{
  "n_layer": 13,
  "head_dim": 32,
  "init_std_qkv": 0.047,
  "init_std_down": 0.0,
  "decay_fraction": 0.881,
  "doc_mask": true
}
Each number is 128 + 24 x the weight over the matrix's rms, rounded and kept within 0 to 255. Layers, rows and columns count from 0. Numbers have three digits each.

# layer 10 MLP up, 192x64, rms 0.253, rows 24-95, columns 0-63
158133142139134077110127105157138111167148099090110096125133148183145106115197116156122131154116106173132109176136096069119073132102102100128151110153103118126167150165137162165091102160106136
087137142130176135110143104175151160119139137120107149072112175106164096139159159102107123125145139167115142121094115169133133160116147148096144145102130117175138114165136129109131146151177100
105098135132132150146103164088171158130140149141146118114121117085143097092148166134141096112098156136148115113151129175135165163092157120130164129108106154097110103149120106129102144146081126
118137083111157136096161139154176100140089094120132138154141099138124093144134125092100149150122150164107126103105135129148103095101129161105172112116130137136126141105171160143137139115095133
107119143122113128129159157127119119124106123085134176150139114146146130134165138122159115121126160155150122132128160136097126116139133155158122138132095141124086148100172157146112178116125128
136121143172116138144119135090143141129134134146136079132162145097100097120161122156120158131121152140136139124089143107145165117076070126127156126139108153150150121125085114095137127139147099
128114133107163117109112106147136117152102108155119138119084156119143154144137107120133134121130123180153146109134134126184164144147188090160126135110169155155108181093113135113107135123098124
095128104138162160109112110151106112133138109151097121147133126126066165130121090110160153092124103099088148075136111124133118135114117157086124138140145090109147077107116088133114155141138108
116098171140120093128141117099121156138162135117130087165092122142120143135114092091112107143147104119128104150113113130091085094166134125160164090109084174133173119072120115132080097121159116
131110139124103075122085143193111075137091124139116122145149117129132147142124134145151113108135082088104100133128161157189130113166151121102142107107152131152150142111130104097135133109175131
092085105092107130129135134103157097137147127131121090139151149097205143170112089130132156168141141130142160109093116197149145138143136095146078123103139145157123129123102125157163093103127109
122122125127141121103091113129142154147135109180155171125139116092110133099121125153162134130188123178155120146112124164139113126105151161112131099140114149110125174140141125125104154137137098
126120120146112165095147141119132102095137124137115143144120126138116123150083144160160107137124123144120127158148137133092074100147115122118126111084123126134109148153123097093079108131094117
109161171114082134149079098127122137155077132125153110113120099124129147090061176127162137140104155120119095131120110107129147151120080127138133114155116126106103190181112101070108139121111152
109093160134155122124113104112150153146136147170143129122134126125163116114093137128129114095144102134084129151137097121159149141165160128161141158133116128142098135089125109098119152151194129
133124161158149132162151122152141132107122134120132082133157127111129100148133115137136113157100120131153098122102179128133133204172117125142147172142147139146128137110118180157116122169086133
118133116116191110118086146098157134139123115178127127109133105112138134120071122100137127124113164156146123100148107108124111138126102139108148146135130151120123140103121173129130101095131114
111117149103155124136153100111132122121103103130093159131152156114088097124136130140140163150133148120186124123153142144134119107113100154135143123172133130121087140126128094109193172092125138
122152130066113109132136156123124154097104157133107138109155116141126103125163127150107134165116075133145097101108126092148097117199173140122119099125081103090152137119127144137144130116137098
105114118102089096134129089129126128098149114135050133113122142095101138138139115128120131109143078130135107071127102149159131125105165133088110165163125164151111128170102131160122120120151124
167119106114143143151112153166133129101132067168098149127131111149153124118130146137116156128118154165123126108108153134078155129115129080152190139114142150105149142117133140101167126161133148
096115136147160143143115140158163104127165171140143131092158139123148141091120158129105084118124084124133155109136075103142112123145125122108127092109086125123134163073098162174113092138125116
147130134135119092109140074133122121119119126136098098149135166189137110121118113169131144110113138123137118133107146122137156136102146118152141085101120150165110150164114120078133121139092128
109164110125107125115157129102136155128102127104077137129146133105119110105126110177113142090105097131145103130131124143161107106112143117113104158171131093126138153140099179186141127121143129
077115096123130147102146127143154123142148089099101130143124118126150121144107151110124117119096128092153109108135123092105177123146138109151188142198144116147109142091125078136135134083146165
159167096112078157125160168137119164100123127109130125123130105158108137122126126149144124127141161124111141149142135123107133164150130191140104149137195138095124144139137121119090140168120153
121104123100123128150106104130144118120139055177064087149181164094093140139096122162123103126136147139092113120150129135138103113114132172138127146128120113139135122117096132093099111132132096
133149198117148141141100151157134103146144150122126144098108099138137142138119079140120138140152119119126139104129154156108127113153160159096136093115125152130095123158121108099138113131114131
123099151105097156103171131149124131143141103135137120139131166157163084130137113124127167141172140162156098128149122137102118161157145164179140137131072117137142110127107147187136152162102134
170141157168089145140093113170142136138144131145103120142141132161109096125143141100110113142133147165117116143185149131100164087087102135131146166140103087113134144080143115134120094120122140
153114127139161118137132132153151157103158132095137117140150162136120092103127092121137092124123106124063141132164128119112135127140155129124128118077137122116082093114120100148115102178155126
099087109097086118087123138157128148129136099117128125131176124141104115103135078097124131173130136118117148076128138154130114131129136130123209139123171128118139168138094166121114142138095115
123111132180113168139127132146125113134139138101132128127118172110084110117157101150144106135115139086110098154152153131109146155194129108141109171165103100114142115113143119122141127134163098
170088155120175168144133127133157147145109078157143118130161116138086145095106128116135111127119135116191095123112122128154155127118156136135130117134094115139149079121147113103127161153116100
136119130130067126184141143111106108090140116154181141132137109100122130119086089140096117119149135101138130102130120111159127128123133120102124145142120100160154105144160152143111102155134146
085161147129107116108122117160135124124083116146155132126119134145132130141125094142151080133125128155069113122178144126128149084124102133156145113152116136130141139114145111096108142159143102
123101154122084126125132113111112130105103143122131115134135131128100145167119137142111136166165154124122118157094095118112178104146172159169172151118162085127136146083106130129164144083158083
130116149115097128120132102109155138129126134120130109136129132144127076159062161121167138116156100178118109111123096149154089118125185150105144130127181147125100120130105111119130158118139123
124135117140138149143110119150190129139139101135153088154135122100099124102135133132126174131087087082145134120144091100149132141089120171125123127123095107184152141161156131126061142126124128
133154143113118141109110146101156122115124131109119133139117144170137116156083104159176140153161115134103102165137126158131113119116098137149132118142167096114136149167125103120130128155107155
111109108174110118184123121126124113154144133112157111111114169110148117137108114132160109140155134113109100114100101144139082142118107092105091106143118145134096141117167120130139131073132165
090145129126148130160106140140119103143114156101147092125109128139149132129122155135160155152126145147095093086117180124145155124148122156121168123126077114092099123146175116146140120136131089
124116143171149085136136107136114103132132129078154167166121122154133162122150150135124110149158137127131153111109176132145112130134114088152103097139118092147118138130090124112101128135094114
125085114113132168160132107136133126137154140114115144140101164175169161095140128160134111112168095137111086139162133111151101122153127147101137135182097102084150106160139136105170150151114132
127110089140151118111141123112076136074119122127087105122150119117139138136126170139088170124145094156085139113149109148099098161123106114152134113140134115154135153159127155122145091111174148
154096135116131131101135162113116166133100143153150137105137122157122178158128107144109170119092128125111136166100119162119122159163108139148146141146126155139138137119202114139116139125131111
150106096121133165132126096185140129115073138130110142133155157134128105058117109141110134148166137111125108083135154140126112121150139108123110107155143188116092145122124135156150158112116135
116111156134132139152139109126106107151089176132088118093123124116138119172146136125191131114111118102146115110107135169174107142152163139110164115101178140149101120105130124121110092114107154
156133132123134134106136139085130140083139099138160131141129179111159106105128070116143118116105071103120136121106117101119076139152112154091155121101164130122144101158110138123147095051144096
140107096180119147126110132120142148158102134125141145112135114114093146143097105128139139100086111110105142135166133093161084149129116107110116124164107132122140110171200145145107165085158135
143123162128127133174145134127162137137102071180117140125170126147117134107070133160170081120119098161134154110148145109093116125133122106132117177123121115134116101155135113107122137147163140
146065152112102166172142138145147125131145131140115153100113117099063124110139130139143131102056152125095103144170094115126159111141153154122144121132121116140082113140190119139134123154135134
141128128156140101191078145130083150155131148131129138100099131099127135151124138112081116113127119086148126141144136089158132176128144134152139129149121161134166132110117131104125133136141150
099123119158151130124137097182133127175131164145129101127128131113164077111130129124090163157083107138125149153113089162163124112152103144117097096123152145122120161176114108120152160117100134
123157119110150104152119130114170168105158108147111110095129096084152126115143097101124077126161061113147127140134142115128164143097115075120138137129120120125130110100157137151108150158132094
150123144142165171149155130154111132147134205136131160170158172123130100168101107135152134176148091122128136128153136108124161140132107107144113130132121109132131136148086165132159156135130092
110162108108134144177140150090157135130072158133118123190086171168098123130135140136090119070091113160144118112130169155076099128095128107140122126120155135083093117117082140136156134111135129
144125142114136139094191115131170139148103107131127158101136115079131133105113121142149166090120120110121124140124137138130119112123068109156133142132147164113130112094141137188138143136148143
123133146118152118126192086139099132156175099145122104124154147140109148111125124140122149107101124131127111113084079112116148104121116113139130076130151145111114129139141105115130163141115087
143147098146135074154126113110136127102147108093148099127123124132139139138125154185110159119117139137111115136102092159153169146139122126126126153122122147109106146148122136103159149156134122
131120133105145106140133183141119151154092147134099118097097105145118110133126152125138129127109125113143119117160153132134134198144109168137153105150112123098108118141155110148090104145131160
142127113067121141099114116150139147100112138145161138112110146115173123130127127114130153143160093141150124131130093178132187119092147156189125066153120151111106106121154132126120128115155166
152123139121161127171127111075147163118108159148122108137157125152127069099136134136133120140119146114126155121128120122137092131117154095113100137126129140164126070106165139159123136130119121
084106116150082145163174136125169098163115111131132096156142115118135120118134103191133149157045114104115120151139110117158153140163090146096110117084122099122141124140074153166137108121163126
115078148148164077132111110095123078096130160120173153167131108111103107148122167140155135146123125147143091127092128135119118081135139127132131106112117107139161131133162060126140138089128128
151137080143136124164116143094059095177150137128159157125128099158132141131151105138130125127131126137132112142133154113163113058131123135123174114062138100118066135099081079082115129124134123
170114124122188081109097094163090163121088115091112104106080130117176131143139153151150119188164146135124143157119117160097107147110107117125144133137163094162158136163141108134164151117153081
117109106101129187119089105120146121145159089171138137117164126128103134115144094128118115134148083128106122132100115128097130162160121114158177117189118113125127150098117162110106119102130125
133151126145094107151125114113123133128143143110110135190146146168156145147116150143126143147088110116105129149141149129165128118095111141142136138100117153162122123131165158123139157160146131
120149119134156108093097170101091140089091108126107128154108125101146149148151155106128140118173143106111122149166158137193154115068140078089103189170156124110117120135140083172121104141155162
136143076152135082105136126125144122114124140130115108152099148128077128106136107084105129145150143131112132135084130083143147137143104119119131160123136132148141148149098127132108090090124162
139139106115102126128134152110159119123139142139153155093127163133096097097122196122127086120162156103110129119139141143129110143162145142139103115128137144116079134138111087132103157134084126
# layer 10 MLP down (transposed), 192x64, rms 0.252, rows 24-94, columns 0-63
118103122143081119103128096134111115126098101139140139122147138084129147138219098010091160119128135140109116112152129163132137112131127103115144138157137116088139109162148139132120160141126144
138058198147175123091099120110117118095135128108132120125120131119081116132078128117135176113139123135138159103128119132161140103137146153158143106101135136166165130129112133115120137124097122
111134154098064195176139128116150108126113165114145141130133149161080107111133124090099100090111090151139091092186131122132099136134135116115109121124093115150071154172101151143110108146156110
145180095145142135095128124126110175118112108151101081099089090109138116126154130122143120087107101139114143150151124100139122164101161111122136162114145084146103166185143113155163126110100113
144113130128090140149113157153106146165111122103138134127126130129124159150104125041138131111109100130117115133131148129135107106094119092131120119124115149137119117126097109165148186143123160
120136096122138123102124118123129151146125126119144128144139096169124123104156143224096169155122118119101121110119131121149158139152157122105158174149148150142119148154113128147139120123151137
113129137133154108090143138136144109107114139129113130132143103150097132127140130170132137124164144188093120200127154153168098125118149166098117163136095144119137117100167104132136120136072118
149157137091120128120113108126147099132084136143145095125138158149122118141169141183103108150141138118068096212123124098117131119133115131176111094152145154071129118152179120112122131108073104
118175145088111087118150111084136141140090120159145113096119118126129119160143128137104112106101124131136143106164146119121132147151116153129157080086136127144154103128146079080084108095146100
129167154113140129152145094115130150127148083134113127111155148145164163115117113122107102126142116126145137173123096146148109147154132064120128178138143107122157171118183131116142179104122184
087120132113136146170153141096088126080132124105133100122142176132133134146146167116101131095171081158128147137145116126111137107090163129117136108123113077169151127099119120129140111147082143
127112153112164118159136129116130108136109152159127093161132157117106146129121103086150122139119092102121154144169084157126186147127088087124186141149132133102117134100116116145137102143131133
078145110133110106146111134117125139148154109109112147090101139131119137141151098142093143130124118097152101135133105105121106117154162090153118153148140120177078102107141103159124138106124165
146152118103126138133100184157131134140142144139099143102128152122145130143097117146118118106147160175137143179108132139162125108119159131085089136147131111144123137087189100104165176126100091
127138149090119144167130130147111130118120115105113096117137126148121121135146152141144097137099148120159180104139124113130144138074126139159121123105167130122149182133091144123127132145135114
115113161155138142162129166094118125166140133185143104117106145169167140104085142117135119076116151137127148149099128144132108123098135132122076074124113122162178116132093122174126144139124098
110094123108146121091106104125148108153166146143095114104141121128135139178089149155129154096148130090130111089103116124123054133136155143095104111101128162119125139119129156107101100134086106
107144141155161156142146141137107127145116102156113107159157151161086124108133077131114087084106132127113169126125139093111108116123117156150107137096166158133079169149088123137097138123156119
131128133151163093104125167115138130128148134117133151114137153084111112101120104045127110149117129124157141107078172109108121145126099137140140158084150123148093144119120114119115137125111129
103132093126096179166151163083124140130105117158144129147144126129169130100094145145123125099165101079149112147164124127122145095125130148076102138136153097138116147151131119089146140093154115
084102115168144148130138136159100139138097140127077130119111145111126175143139147126136136116130116127114082092143136146107098115114071168157105116089137114133156144108104183135128117114112098
155110146154116145125139137145113108165142138141146135120099130162141152192107129107122118078125089145149142097106108112146108107110102131160121127137130067072094108108107137141136126102155179
075086127098176141159116147126117111135133086120121185101104085131144160110141112166090143127137123129076148152087147121141122093160106123119114131121124142152113143097114131148094091118093098
090144143124134118083118149137095136122091075099121115158107167146136119135101102058138106141152131160107161132121148129107127121140122111137156145088088101124099128138137115113105142142133123
125084132164125152104154154181168123161125139108151194148116102116139126138104153162144151173144100114141150121147137104126112157104104129187136122124090134096102127150148138122135143112139134
150145130134102105106130156139166151136162099131139137164109152136096133104122139130093150072134112141100118159168099093121157133099133099118137194104158101112108117131178154153147128131135083
160116108136109168099146145118139163087087120152107111096141142138121136095136131084117097123122095119110091137140114098155161153091151101127074116112121116114097142106129146159147144146134112
115140144125149118115129142154139099163137105129138129123111141111157116110129144129175151103125185133141114097150116158085117115106160141174119090134110128106117124106117105130099132166146128
130172160142144118143153127123157127120128160122085141096118124127086126134134110095115130077122124100128083112111184161132134163096107131098122162096105140112143127115135094123132117084110087
154095109116084132129146166135143134061109153093094145135141127120148167151122146155114113119096113112090143155100137111152116131107140117148133151177121135130095088132150109109115099158116141
112126064065108145167066122114163149118100131133125137141103158133152184146100130131137116077149158113113157063147118115140133160111146109144160133144121154176131163155123101146125120129128117
119151147141114138141147153139114139122161111109108170109168096083103151131109147114123143112096105145117060105146115142157119107183130127141138148123111166112088141153138099149166130126144132
169109143110131102122135173118125140140098121126134092152148154120130116114162142108124079158116146094125113096142163136077118126133152134116053122142106141096125139158104132115133119181147109
155162151148156151094131152073122117105103157163154119116132115130154148156089146147163101135150154156082167144100148125073146133088142131166113142137122105166115121128103146122129122110134128
132116133132098115096125123161145133157148123092096089140136111130111148130134098087127141125113110157101129122159131090117109095120134107096168119133117153109120115112099164168135123106158069
174109138130128105071093103106138120130138147106127122125085142118145139116117163158161120124122106118144106155159107135127147160140142146139145140145138110151125138111174103108145106112185142
113175119153142102084088120121144107127143092136122113135135099137135097092157116074148169099161119115115135098160080131128114095124175166140122141110137125147165133117130150156144185125123153
162113082126118125128107172128144153127120084112120178116108113161175145147172105171104119112113136134146118119119146116162130097160155158128105102153109146137088119118139148151174102112132136
150126135143121144131133128128107144130099099137098151117099148157107122090117143050118116131141181118120100102124155170140105137145122133133154151141172128119142138129163117137181129131062104
118104133145155139145094163117141138136104147162129134130146123120123134124134141207136117126121149157174171114119151135158107093108101107154146143111119115088130150158142156135150139115098096
088144098146157120124163146090121102110100145145190139128121146120136123130116105175113100123123162127142143163093099122126142167162121117138129153105118089135121148157144123173110104111098142
123131133138116178116167136148144107154142121143132103137121122133180085123123161051160115126196129132094102157101125134096118137110100105115131166118144102130134145134151135121116122124106146
157139166142110159101129101126142137123145148135113115118173126143115118131096124150103085120121117120167141101165127132148138134112156104154097118144176118156128152137136161113118149089153122
141181161096133096102071130124080135148132131123117147124133108113131119135139126068128132149172143157097128162172173163150129090150120145114172121153156144128156093130141098165141127110130145
109158129137115117144130148130151133142152132102152158130155110167127115116076108111112099134120088108128137215112127121148104107145108113119114136154135151133106102124154127119167082137098135
130126115088158099135101100120117113118142164139151119109136151149122137146145086102095138118192111139126139159131149121145083155146186162104171138134138126127124111093100128111101093173145125
134096084106129146171156107147123161114123138105105164113150129088136096111159134171145145186117111125132143121174114111121119136110119152115137109120142142177127112166114112142133084138137125
122134135150083150159128128122129094130133146194121084135161120165078127132142104132132169116145084155150075153162113107116134132162170124113129128136148177119102185141105110131132111071169090
174158149125106135095133122098146155151145122111104131093083116094118117134168107119142123082115109164153110140163133120185168124149123094127175165117127123113091163101159138120125163111181161
116102158163159136108129097121128104099157080141113140139143128074089180091146139161165160154120128173159137130121137117098109129179123169111098119114129140081105156104127093177133098107114147
142137136154138128101136129140099147125185117145174111119158122102129085129131096125128146117143135124162137143121122167125106077157128179143133128092175142085152134132124123116123129123078080
115088108113118126134157102120142120130130126095130118128145125143115140052121093091130139079100137107111147143104153130126163148139110130129144083156120105136085154142146111150155085122091153
103142168100126139100112153121141147129143124130119148104157127146122117122105103113094135088120137134116110118113171144143121125083088098101115117104144138108120071156145162112159144118076081
148113113116149130111150143097132138131151172142087128111141103085131133114130103124176120173132134145121130081140138163102118113120130053137080150099121148109167131133130133095094093115113120
140155101111118141132169087128115112125175090160155086130134110121179158150120097175114143109115151135124151131099125144132098134116126149137096139091135133073088135136147124135137121117104139
137117127134180139125106153121146117096130174133098134122142161100100147144131108146087141062180119082097156126120136107181138087164123145126098127134159101139147165130159123128159139103100121
090132136122149159186136167057106165120145158128100134142123123114098117157058132123157146154161130137133120122134111109163130169138096144131118107075071131112126138140136126123124129144088173
106132120131098129165087128138095128094118156156107110130165113145137138110135094085159130103135127087143132107125130148141100114104156104105125127123146131124102151120110089113110118128098143
088108096118090167139172088132144137120085083142130132131088122142135103125123137185143127122123123144155130147153145090104124117138128128125133118131166160142154127152126127145166114104142139
076108101156133138156122089119124146169129108129098123112101098134127109135088137157111145108126146129149116103123142144098134113155117123130118119119090097134165120092145137142167143116146109
094130148158164099096157167111113116137138132141152126113118145089106129107109118094102135150155161123128113124107149112102152117117148110088091146120145081102116119131098099139137138104111125
131126155107109138133126128091163165126137137157109159116124087098092143143096174217178102112138106148111128161130126147152164168102130126165156161132156071165119123126121118106164092132111148
110109142138145130110134104120131143137125131141146126143115139116100100125121157137123150121143125126141076085152101121085121139119133107105127133118121141132154098101143091188131121095116156
059129162138096111122173122135126148155147106134139155167097143090129115150090128028141158124112095147170132117131132102085095157142131093103120139128107114104094127168150110146149136154139124
130140137127118170124138091133077095086121134129110109135084149144156103111123125226142136142153164125121135136152115114146144132113130124123142135125138131148085119124074130098110080126095126
142122075113141132094161175103165116115150125159109139108091091098107136157138149137160079161153133097169175161092133127123109128181110099134164138134177149147128187109121112107094097094145120
112136137138136140112133123137120112129107113137116169152109145111148091127145128147127074123119131168126136160153176112119140153179127134142139131134128123110180060137175127061124126161133111
084194151094142112076129129121137119125126148172123108141145152124144129136135112101130108119137121137129129079062166114107114132123115143089114165110140166149103116134135136127152175129132112
136103100148145154138154120126110122141153125122167096134121112107153121125151123184142133181105114135147122162134124110115157159156131151147128143142150126130130122118149114132098164130147144
148127131129098119118113116164127087104100149160186078112138103124084161125119119112118131090088149153166117109146139088097171120093143175142137101135130156117140100174105119129134146108125121
157141151104128142168158181125159127137119139133105145119087105155145111133143162199147136122121150106127125182121154141112083154108125126134140125125139149134145156150131157108095151118135094
# layer 10 MLP gate, 192x64, rms 0.248, rows 25-95, columns 0-63
097131084086127119141124180134116128159136177150155146124089107129148176126124118136149088126177155133131119145129139134136109170132109160198089150120122140082116094158101115139160143133114124
142124130110180107134152136153112111133147128107117115151128110142096125159168123136158097147132177092185126136106106124132121161119135150176170112137190139150105131113128111098097099116137130
143115164123089128142128080134122097130150104096132156130169162115140099118116127155169142162147129140104095102143167136116097137133146117144121158157159129145146142062134109141134137100119146
133133122088152131176132127111114091131129120137104127178121144124129115107160122132117173150155141106170112138177132116076129095143125167139112130165098167124117137118159152157128173090117104
119086129116125127085115151153147125134104136122131162148111089147165133145118141082131141122144145087138125130170105127115087126093168141129124170148117101111087114115219135152143163106171126
151109094134120133116185146130137140149123137141083146105096109124159115134148144136126106160105109149088097121146155124096090127090154150127129124100107152120134105131178098146133103152134148
099068153126118156091160124077144127147125167122127137129137132144121088118149138119076136106115088129126141132139089137129135120103138127135134090113158119169103102122118113115161092098132086
142127123139151131113128106144128129144099177123116121147122144139168167083146089149089092099145127156161125130122151130159140168135135094179092166177145170086118127139173129135110148069103137
146109126128123116124114126109112147117149140126130096113147136121153154159157134165093153151118138071149129164127175152146093093174137115120122099113108162100145136148144125084166149158153166
132097075175144126126148129119167088128137119093121150145146135120162182122158149156115129150102092132172131118144080129088101095125123122127118141141117108104073150131136072151112116111078144
095130093097134121076150144146145109161091129108138130101168164100147114137124118139118123111106122134134136111102118124132096154128156099121116122137161093083129103143112139163087114152131129
102131099137128126146155125157129172100101141138121120133154140107120096114094102138116117106102126149133111134147133148154111142110173096168096127149138171105163104118127146135121128135089150
151094170153154138105142138148158131107150112079183122153147112119137112113179126145133120120116135119158135147140119156103127138131161097135153158061122131182148145135181149078137112130153151
124108143129145164125118143119162103126171137126143095112148127121133139134150077122076119135092097159149137146102144094135116113112092076134121081067131121125139160097152112122141095094069103
162112123162116124101102156106104118144122102132124106140150125175129098098094116157132132151153116124170136117134155117111134182107141106111108106105165163117140148134106100165124127155106072
167130128155129142084122135136131167129135149157152137139115148114137133119104139161116125118171158075133123152143093139115137121153118134078115157141084120099119155122140139131097124089140141
112095106107163164096120123093133160125163130136134143131098132131119142126124124134087134142097169149137115108146150154142085137096157119148118120156101116125159184138124146165094148131104183
126163125120127172095107174097114159125134147141163126113106107114116141160116142137146147129102107134148149142154120129153161097145124185159167142061175116112131151127123098142102121137106144
120123147115186138121118138132105116104085142166124142120123133133152142094140126139100144167129105144125122114147070145085111107104171135144106101139150124105116126148150136147139135118140137
154155152129161128124127156131115151108125111131097137122149123158148157132149133141152153126140123063173145116096141141143126107172111147107133122082090139109170111118159106129093118150132115
136126193124125154132129141167117144168169121108129127135108141123121126154102121134078125125110135150136142135146101131142116118096130130124167144131145140137105094159141117088138170122137130
116141112138166128145130123119118172126137171105153113154113098110074180135139110141172116182118139155136117095136120120133147117129155106110130122087099135133149172115144136153181105143116105
121156146118130118096170186114128129134136152123148114097181102096104138174112122140104160114114116100162145172122141125157117128124115125119124146141158128123088130130126096109130141142151129
110107147114128122119086166158163153131123148118141095095139122119152137139121140131094124140134151120136155109143086124151100104084118136120107159129105157132112077111140134104133129147092093
099124138132141131089137125130138172108156125130141126116074168123147132118151068127174150157113135145119142135104126153142098174104114112136151162094126127117133069104091159121136093132098150
090120100148151105139112110138148125132109115155115105139070112137136134115141137145109108103125093136111134151101129063132141118141131109116131163086119185125151119093134123133113134134154102
117159090129163114160163131088157121158111157145152115089133076146140127092114111135098152159128122129112102112122145138114115098127102140134126141115099143133151119116120111102177156134154148
144156162113159088147092132107143124138125125128110112171094127106157109177169120130158137145095101093145144152175128138134093124167187120140120108100110108127154163132126174170140099135114128
130115146105076145108124179129122090095163130126075110107159117116156161099141106115158112109099105112145155107173119135116102137123134122124162158138165124132089106099115108144145134114136133
115142100098102096119100125143137128113128090152100088121118147127138154173137139119111112073118109130143139105140108142143150120163116171154186145117156103098083148083149158117114150146161124
117159121094108137104069117096134107146135172116130114086107112101138157129107113150100132111152127174133106136111132083129111161152128131162081114124118121123166112154115141165135153133107110
104096145140138138159110186090163111122143159109138091121135129055126152117161144130149079104144132111140147140134140078108138160166139128157099165105126111124125166165126096132154149146121111
115128138105107085173175126111115172145132123100144136117155167126139112172143150156114141163086087088141122157156108123123132122144127131102176115120130085094170110148159086138154162157114135
119094151142144151104130127127170122111130148135098131124096124169161118148133144130080151132129108122112102134083147111160108116134149188163136134130163142117120112115098115146119114123140085
134148135123176146152116135135101107106142111104124137147141127117145134110158079135108102102142166137150117103118108129101110165139172113125188108121148103089101137151147111150106141143161147
135137118142107103096169140136103148183117116173153140184147107156110157103109161133117129172161120118142172090130151092118098093092122088159111137138110140119102118128109133128155124103114153
084132123128170099176090134168121073154144120105137150162113113148099159126118097128125111149142122114142097102142129131109113120116103147134117119097095120124133142135141091068086118133125095
126091124114147134087086148093161155130094121083164131094160133123139102092127159150083124124147144121147120131142110120124152146083144147117112155113126099133146175106140160112052122152135104
103129110150132132107117104142120145107082100112106138127134119108138125137159150120165157121140121108111120100112120116100089112134134147106132150124122110152134151094153120116138147088152090
133132132124106107124099166112128091129122126101120130084183119102084118155164134145102125164141139118114126158111182101151110119149176165084130159111150145128122116110124135116166118111096108
106107092129150137135113165174111158150109146132167134102116134123147130157115117143129171096096121115110112091131141120112143130164146181151096165146128164156147088159124144139096115138141128
130121162118119107120116113143120159160120070130151146147112111078165103167134121145117139134115126137099117127128124151123137141138163072163150097132121162118091090100098147174162136180156111
111146119181131153123109132130132105139147126146101140133079090139119125135086109153130128161165095156111144120119138124148162135129164156148113123156139113123163099132090158153181144148091109
139119132173081167094179125162106149122128118136159131130124124082141145162132140115115179155162162105116151100120120141133120077067154136117142144153111164112128150143189131109118101134152082
133130142094145140108126146153147158095168183100131104137112118115107129116120157153140088098124081158145120125156086147114147101091128146128159117113111101145150090150114158131100117172077105
104067118127106108126096137106121121113147118109118139185122124101152097130114095140138128153117133154126144099162128124163094124075100161134135126105147125140130093195148090132111089093105086
138086136070115125140130131137161109120105114105153129137125079098145129150152114178128104126099126146134098125112127105129125160101162120148159084121146149109135115136166053112107075132137147
103115150131122122133152144091162101065124094124158121104132142103127108106157087165079108110127103112131142150096093127113087158105139136094148148154137130130103159127098115147127102149096149
123105142138122136145111131091104153162151088116169150130125087122136103158137095107171173155132129116135142093172144146152122149117163178148161139120124133153149132098150156156117157112141157
150087164122128150118097149140094160101175154154169067131137161133111150117108159149145144175117102121148118132133096119101119115125111132153092106124142099109123144139151133119137120129123099
083146097136141162090139169089082138129129118143158120144160157138109167118130115179170133128123141129152142126135162172114105116133145129128093128129105141127125133120142123135151165117109135
136084107142094130129153137133119086107086133153153107108135121152148141135116135119091157147145129084114132070177120103127171165139144139155103150129098149130112139138143146087132127137156165
118107135135106120125141101146175085137163147155090129150116113124122097128134101136141112163124104101112126098158138183135146193104084118126139166125150126112098099152123106133113148110163140
121123138134115166130132150102089141100166143098146070087161144137107121143129114128115118166108097102149159114102143145172139136099103123119142114086124111167140153138181133093138089150144110
074115101119092107132087166115142122150147112114102119146136156152108147124106121145143122124097140136137169124154080132114129114120139149122146161105158137144104126107106145123094101166166122
115144109123130097112165153151148151145160129171162114141129070136126083158146133141086116123108124103129168131120105146115118151153097100161083119134158136102081083148123124135093106072115167
140144123122111142085148155141158113151088126070142111129131115149127158121121156109123142110117111119102116081104135149068149148113079140128128179134119152097104072091133134144105134139125142
169107184114087158158102138146150150138137110125144131106148101102127129115141100143126110170157121124155089113118179148143103126131113146101134135102158135112114093085081125152129079128093173
098123139144149131150130155111124099140156117132159134146110167157138094118151152131097136126162085099142143133140063128091128129078124137111131080139105111180126139141132113159150143076094146
108122111128121119131142150143144109149111121140152113108113115139079089091109141160142121107129119126171114142106202148163100121147131137157113075100127105129143145107121108128143107132127172
100154170184146160122133132160115141117149157103101122148146142103141108137119093164135131116115119130131114160116139177072121138154111137121123135116198101095123121158109105158117116134140114
105121120145116194068159146166149101137131139127118130131117115114151137118105174132103081149121107126128187123124132112095156120129114145107126141127093142121133124155096149126142130149127130
114124093115094108107168156120116117141102110145100103134143142143136091133080134149099100108160134106119177091112119119155166135116133122123136149135177116097141119113160101161172115148088130
119164172087133145148090169110106130148114135102104153087113102146104171147130121116132166115073132103157178142135143129099111136125149134141157119146129142133066126108107117149091101151122131
135142119119114129131117138099143121171164143131140101162158089186125183090136126174101082154136107096105086157084107097083143130122137150142094163106132114097135126105132146109191140150131148
142097124106127121099102129139170171173125121137142103117080149147166084137174188109112104151121147143156134126186118155110136155093095144149154158125136138134109103129159142169130110130126119
113101076147135099121151154141113182106099133146113149106106121155130099124132113127114149119131182126094160141099103135064094133132114142158158166131115126102162146126150156146150113151125139
107087111113096138112128124088118161185125126100140111142108114109098114112124151113127133144126162135168102126111097170095132121165120130133155126135129118064112119132133161118136123130116148
112121136136169126139162163098156156130114096084062138108170142115150114109129138144139116148077128123086122132121088132151121155068119102091116152109143118094116139113164128145132110145107076
111112110105172137119098181154139111124144143156115145135108139149115143138141143141120131136118123084158146166123100151113126093151129167115127149090110111145121123145113164137111154113135143
162157179115124107126103117158103136160120093149165112139142119141123138159152092137117151116145108108115149170123111083142143098097139105158148116096133131109124124125149114101117121154098111